Part of a small language model's weights.
Architecture: rotary positions, no biases in attention or MLP, attention and MLP in parallel.
Training: a variant of Adam for these matrices, 4992 steps.
Each number is 128 + 32 x the weight over its row's rms, rounded and kept within 0 to 255. Layers, rows and columns count from 0. Numbers have three digits each. The size before them is the row's rms in percent of the matrix's.

# layer 5 attention key, 768x768, rms 0.0281, rows 268-287, columns 384-447
098:147111147110138159071118090146138139134122106084170067145120108172120124179137123108174150120092137124171125131175069108192082142086159076124151121120126156171189196197199134110139100154150127
097:104119151163127094117129159079115198064122104122099162152103062089135157138109088074131087124121190202093126104222156187158102146133168010114116139121152145084116135139176170141113158136126173
094:231159175142126165116106170128108143163099131134132153157137144160139147074176153155167146163109080129108158112100113164097115137156122101127154121114163095139169135192159155083098119124100091
104:093176111158108146137070145120134102110159136129114164109147116124112132101170093136090135141069130105089136077120091121140131123099135094068116140083148106137110164116128153072135148153066101
097:104126176062099166097099077132102168076152124108116139173114158129079134154146196079113109110155051164128146144139174074134114148152078206109150140147091150139089111115111101138153091172153121
096:092148115125167109105091173151160168131164076087101110127122160116125124096154135110148171147166124134119111140191115111122109163113097071119135073131143105124152070141114142100141171136142155
099:097147100141143164094078107044156158149087147118117116078134105133127150183185119099158046120073129137139106124155088104193118089115104101209156155103192101095127143144073112098156209030113093
100:198154168081093111137123154109114199158084135114145123114159135123134128122130115087174138120128147111174164153159154098155089167140187134135165120097129093127127111120103166087140171081160183
095:140077124058054088111105110191105118150132095106128099057161152128186125081124112087088136153141132093182142166156165149146154098151183173127103124117135151127139156120090181116132118146114172
099:164128137148096146125104089130125110085079126121135155143129154195163162170102180064137156109154194152163148101113087049093106134149127144099159094151119151092160173095132095139122192192132084
099:054117124125143122116132085144110110142128101094143086101125145113120128150206143160119117067164134116091113130190102101103117091088124112104172175149150116149141121048079114115160115124086117
099:163129129136195151169136112081148132110093111093113079154156138112112117132150104095086138110173086140131101089138071074118098152188193109174152107106104157175139127112126120141097148105124119
094:135165151150167157125056144153121150137178141092087144152106131144048109169129118056091142146182201143093116133200075099170086125108144127039107129139118096121102109124126123110064132161136149
099:154135110189089143133110116095117148145130057138124120140096158160068166162094159098128137103118127112162170136127077101100156198106136101154117118099179114102103115118133115170090148156179116
102:122107138128169108124095117086134117138113158157182103146076135143151083076094152083171133157142131165080179116152078128130094063141168167127074154169195087097164079142161146154203101099137101
099:146141100066100126194137045144096141126193104173125127164095120106145093118075167114135136142097144147163084156068049126144096082084122147104141130094153131175157158151131085129162078114166130
091:138162123195139162138109111117106126063152187112131118094149139142159208114105121094121150128111121129149148080143103078160131088158116117147125118104134094065133163118169111128096161156123086
099:109094145197088169092124094090147127092157101172088133112126091162133125138117080099117125127084098103148104175035116140203112094140157118085123128118137099092114111206094109135147144202083151
105:116175166143086101146113119123146090083109137143134152140099123095093080109091126143125171094130099124049113159159136160160207152135096140094127145122132111167123108097194069192088145138112141
098:162110081143107117146225153106091113084165145131003103054114081120129094158116079129131108129114172140091105144149067132111115141091174121106151133122165165142146144063092091087110130087173109
# layer 5 attention query, 768x768, rms 0.0279, rows 269-287, columns 384-447
097:125150125094092149128134080138085167149080160080105137103135104099131125151078133140141079103086117198164151112195172085112120169182124129113099123121166138087166093116124104120101149129135123
099:141161149140133169122118173124118114139121091144103163149127107167141120130121114135149128085132132186125173200100129143190182112100136165156152156162135160192060177157109080125109155116126155
105:164116162127145150157172185120094129180160118122140175162158170085126133146055134124157114188080145155132083127110153115115032113104086131128149102104143132141120140117153087130150095153160212
097:132116151094117140147081150122138135046081152082149104110162111114166173109156163124077185108159142134102139162105109129108143108156126162195136110160133190162123148094112133133136194175157146
098:094113153131151167129138087146133186140163087147096123120137131123134140109171116123091172148127086119122129078106114144120154170114104105134111167163075139156126099089112128105096148140111184
099:105175118138115128143132079127110131146082152075133108165133123172091104109074170114143082110093154110118154103109088139130113143139165092144124067134193103049147085151029133157157144103117146
103:123145197117115082139157078106075140130079111125151166204172150079090158129185099095175078136064165076178151139147158208166131074111183104137165090070155111127103144146151097111145151096136160
095:148085153099091151135095156168132164200153134107192098135143150165116142143167153176117104200087116158102167159098109121099100180121144118103136099158182095105120095028063097168085090143139120
100:163147123119115097164142129057095113118139139169210092099123148156143141145054113141173116097140109115125137139124124143154100093084138087174176055094117121106142077081127083071139078120180119
101:114169137076126122097140111069081148161111156170144171093113143175107160157111152163128149149132077134112182125125144082128169120121214097152112090093160184108134153124143179085107103162173141
096:148121095145132094158100141133130177134106118196123086099112144150164104108165145151135104159139163143149113176088138095168175171152156101146050128126128166128152164120092128168066068090111161
099:131175175151127118135133160157138163128127144151207080125120143137151138058171175104140109166085107197121134069143123157136068119182174157131172118094134116155126117099058148113126111169133124
100:111160163132118104101151085162166151125144119163081105093149083133152135138122108171118145081156100125154091093195102107092162117169135120092147152126088123111134134106164134138136114143079050
103:130100121137106156179173146123108141159119141147166162107139155095122101124172135170087134071096125180131093120157104123089112218180122117151135070144131056084164088162124132130176120153133106
099:088106059081221193111180098128151158152156116113141115121146162184129157125125150107163127110062142105136130080113126163077096122077038190141188126158108135092103061157154166089104150158155104
097:167162122101073111118093094096055144095141108085150158145117103102123175149148147179102115173122145100178128089120153172095103099144153092116146132068153143105154138169051128143106137109163052
100:058109125154136138146141138153100162148136094152134142137098192100094121062114091125114148127127142098133154076185105058125161108234112128190134158134095131104082118160087080122104163137098101
102:134139129114113182106140116164144118107089078144166122152116101110130124037139106102093114116116086148116111173101174096176139149126181149107139160145155094119149169144138131096156122117123113
099:123113063127107087109121164178145129127163124130122091123124092186152100180154112106139117164155177130093070128109131112197137086151120123170121186104150107143128112144124195195102128133101148
# layer 5 attention value, 768x768, rms 0.033, rows 192-222, columns 384-447
085:123143129166121133094135112140088128149127106179095089096176123229101114113112129095122135145169157083099117138107068122163127134100111090096133167159204100189148147142106144102089083099209138
087:081111114104146120195169130170144045086151130193133136097116108112137119098147127143100091147106159107141212087130121146106139137097123167089114160143068094129096147077102154095112129106125172
089:142124144171130115160120141075116166112106126083147098118075121106155114096095087133141151110104118161167155140152147156136183131149117089166153088139130103105091187135167112172159140163071121
089:188124117122105092120134124145146092071180125097119114142171106143163137105120084086061114164142161105149184114156126130078172146151103139115170138124098158140102142110188116125115099161136156
086:158149123107177133141130183056105127137128205100139120141101107112064116104185148184056123140165053171071114096180118165170185050135119106090077137109139155125101137162091142131168107180123093
090:193132161121132133170127137161120109146098052165106139106138119160107093140178115184113152128174135090137095089150113078111124132146103144119108183148163132080125140132114133115095137170104165
095:106119142162134121143168083169166119105109087121100162110125152149093137122100151097158112073109108102120106096110135061138158110133092138119158096210141159180069130121126151131053119093123119
090:112137130115118079192136144071148097056117056102103103095098164134163144169152147141128149101196141157153153097135140085154158168183148119141126086133140108144141200144167126127182046131136131
088:188127103098128126147121119104146130119137111112199156101118121144117145123094160127130132182159137093160150130080092114088194140178162095141131108167109156138135084133161104122143143108088103
091:135132156160234151136107177092117153118133092190143104140112133153158168123089150144169173205153153169127151156118161059157122152107105114158127158101109099085148103142117151116103142102165032
087:168123097123087146067110082137100127108081148137140132157157079134109054115123114134192154166139104188122086064082161107099174154151101207100186143131111088135173136111182092127098105136097121
088:190132134135146137143158140186119154111159255148109107124129115154071171073093161115159133101113121126173103114074172106127095125149131098155173171170099144066127133098135166107154155100070094
093:111121118143139160176123138087124168123132219101094129155159128178165161107107128107095155053093124078160123108123131134144106098104139083121160099113100115067081119114132137164162145089100165
093:148088082212094101148117161146106142153120142153110099148075167119144168110129091069144120099073141092093176163135164105059163068127145151049147156157100112143115121138118160115118117087130089
090:164155171154092152112112141144097139073148104186136126120105168121122162134127133113153160124145106122132138101165198203135114165128095129126116142132103151167135122135108158113110132154180086
088:182127126157187125127167097140129137096121106059156119133131112117097107167077090132107137153137107178132181106079108153138151095181112092133133144134106131065092179154144138134141131111051159
089:146077145136157133134118136091122101102143084119141115139097097135122154054122127122165105119116136143148089131155144126099176108129066168080111107178171159157133107125104147088158107133126118
092:130179139104130135231088147139196092110146093166160129142138133166112144105171123140087137190143109117093179159104106149109163151075122071187153122067142095159055153105098059188070110127175105
093:155081166136160138133127103108126128119145109102124152078084123112123153170141098144102108141104118131111165144097138090132132133106121137039160088085119166176109135097169090137183202064115077
091:184099144149072049060090132140132106082115170087121139095248096117115185165120112136094196091130109113141092123149085179089114161143123175134136167107088180242145117111115108096139154122152116
092:143136178151144123179137121172152153134158090194139084105255117101110138091098073098122142130070073118126154108095146082088143141154091152115194162170211141109104136130149119067131128160093111
088:156096100137141134157180083104105077074137102120128095143168172099098132113142151125192125061131114080212148173127134165164164097122129130187092140085089159136135135098106117130152125165178138
087:116121079103099093114126102151107115133122098086198109124142095113108035215166115101159082140127077133186126109131110130119140155127122143128041155151151185160123117131135148072161150099104192
086:071039162095085079140062112116205125118152093090115139117102169156186107135101136107108110141116111113185175150154117111110116169143159131125161106100139114130119133109102131140122128084152094
084:114085124170177110145158110122122157124114194089106120193112157191102132074115147128163128103127149136126131154092078116108159121136093121137123113184122074078100110119080142087132110208081106
090:081115132094108137126173154100112179135094146102196090169119153102052105062111050138127152075156151151122124158099119125134173099104101125132087082143080155139173144179097129127176104138139159
090:161155104205119120150158151161128139127147090157144138165000164127123121115069090112131172133144086125116093150093139112119131192100125180160130132140112157090136148124098133158159155167085107
084:176147115162131187114126077176176176156149131102117187071022123105166154098068138133182127163073100103074092168116129127132158108155102156061178170145119118116115152128092122135148161126141109
089:046120126137136124130113112192106122080107092086161091174154187155120078076126147108129192159123142139082132117128157102127121122077085149104118132137125105099141086143160134150138071120073071
092:219186114124133110156109163155144153108196100207135178163115106104077145119136168140085123155148146089082168134080149137145132138124125161108131165092142205116131166100124100121000146133148061
086:099131138082112139162186150147138101138185131116167143120108140128088172098102132154098088090169101122179133109055057134078097143144128152166109140100108199092137135050078151136137163121138091
# layer 5 attention output (transposed), 768x768, rms 0.0172, rows 192-221, columns 384-447
087:137065160100139070147150074193183131135151127139132149091111132091154136119108114145144157097027100133153148138139148111119163129134138149200128134121101090072102139112110143129108147153123181
084:125184134146133151128127181122091132101095134074108104046139136157110115106105132151170147147116107154105028134128186122168120112113151144129139104125149113150199173095150148149126136141109114
092:107092133100125097119109142153114106106124122148078112085143078145110114130104160064095145153180124105088105153180060153084086124111171170096085166126084143154111122095124102139069127102123136
083:086151149163156143135077170142129164141099116139130122091098159078106146155170173121194098124154113115097069095132081102160096163112114126110106123128091101190088116213143112178099138094140132
082:101109135119114179092135094137118106095123088131077137149071134128153064124134129150160112156135170141131031194127146079105110159173164113138183139124144076152148125044093123107108104094111124
086:105172117128141130076108155131126144129168195072080080115128157120187173096088092121145145096093083196139129161091121152125143119130187177072105115169122094149126163122183125131109105112129094
089:158128064102159106081173126060090119126106142133123123138144132091183165149118087126088137177147121091095165085121133207138126132174143113115096179099153103160218145131159155122176115146127097
090:136083115108102124061079100156129123166112132190126249083090135144089145128112118119141157133071139100117098135146172141115125101095126147101107127120146136105122132133135100103133124104173083
087:096147155206161118158148154100068114117101107153099134132118122114136147174134115103186089127103109120102130079090181164183134166116114126115124111088122128161129163152113151116099153121124139
090:148125175109041109124154110158140114108132107077134157115141110028064155156160105090090113081115174068111157065117063216084117112131118121132093128147126135168125144103123142196098111106071151
086:119140146165128118112136153103161153142214143087104116111153120097131104146189171084104112104152187120094153186222139175156044125161113108101123099134127106106107086177069157123146159095179137
086:128121177179114170106183148130149092126119064103116142146107128159164108137175154103122103151149147180092108129170108156159125150164145144090146148095142150222165107077154123120137141168168097
090:152078140197062122116121120170081100131093072207116153064119112128128126140131150052148097168173114123090102103162130078141150138212132129106126110184156148190164134126120109115065086164163096
091:133124143077108130117116131099129153139120100082147156189185102108123091151158168199179180135160080088139119095047128137194117149116073127156120113111145149077088132194113137122144097144142184
089:107151170099110169140150086095214108205128119044140095189086107121170112111151132101101087115122163135131116088083101108121148143119151171118102118122141132155156156138116118124121078129059143
086:120089138091092102103104147116137137160078133183124167137106108152141142128201158105118095136154137106115129116146139107144107139149116132116119127166093149143111124100127127090071139121208098
087:120186137111125060129174096168126137161124126137133145060148149177097146180081088124118165167068103135096169062151075119130091144135147110085142196108105097122183115116152111104094185121135129
093:101089098123119172072078103105100136165100109083090152112104158096113154132073136111097112116131114112147095038154103108118113084130134105116079132172118161116159136109143102103164116130128156
090:121177104130157142125114109155128105142140183092138133139215153119153104086132141130112095146152158111135127131188118178141138090177128150134087212157133169114134141162085139089104083154142164
084:071171073091177162161130074084092163117122106151159083159176147108162095148139155146151094112076136112102127156144143078095106176143129074146144110127175114048108094177108147153098140158089139
095:106105095168147124107115127118074128127129151122103170132100134150106091110187143114137115154196184132116134103167090148153119157100198054139106124085065111156105115159105107151117084108167135
082:090119100173133150079106147123163175168153092120149197108180141113164069180103171076151129182146129115139093109146150104132088151113126132101143087154182120127106090174137108073122169112116085
088:123097148184161156190115115125094128182153109135113142158134089084127169130077132105139165149096144080093089138141134119131111143101118101137175095102134073108078147135081136158130068193116127
083:206197107129110122128172143114045139133149176150120115149153131029151153131144146143093176078090140110113134097139129128153127095120124137109045116157085135148115145166154116092157128180111130
083:146135121130115116071137149128146124143179180130082129036115128125086131078177098152061140110117119232184166144115112139090103119149127140134125143130081154135162154112165102121146129074118152
089:142151124200133103163105103134171114116201098153101162105145131164133122186149081118137167141091103156126108129185107126160089178123102099103183157088065106142076143133183087126113187099114050
086:091148086118106149140079118112123168158115127116144091091213129176107112122192140170142078169132133162159154104156083064107134102127106042109187084107110170145136082155124113096103115132114116
082:104170197122130067149104109113120119104186129138132125128177107101033117131195076151141178143178136109131177115153111172085184098176160129144120161136143095143161127144099111088137068061151152
088:144135149089115119134163173132138134151131118118135137124110114117054125153117088179121131103138129116141142186131109167128133141166124156079155077124106131120161145051112140179106182064134165
089:081132101189092151096084069110108168149088104096138121112170147147191099146139110050164099067141088158158161133100136129105160091156167068102136091135147111119108081166095119156165104188160121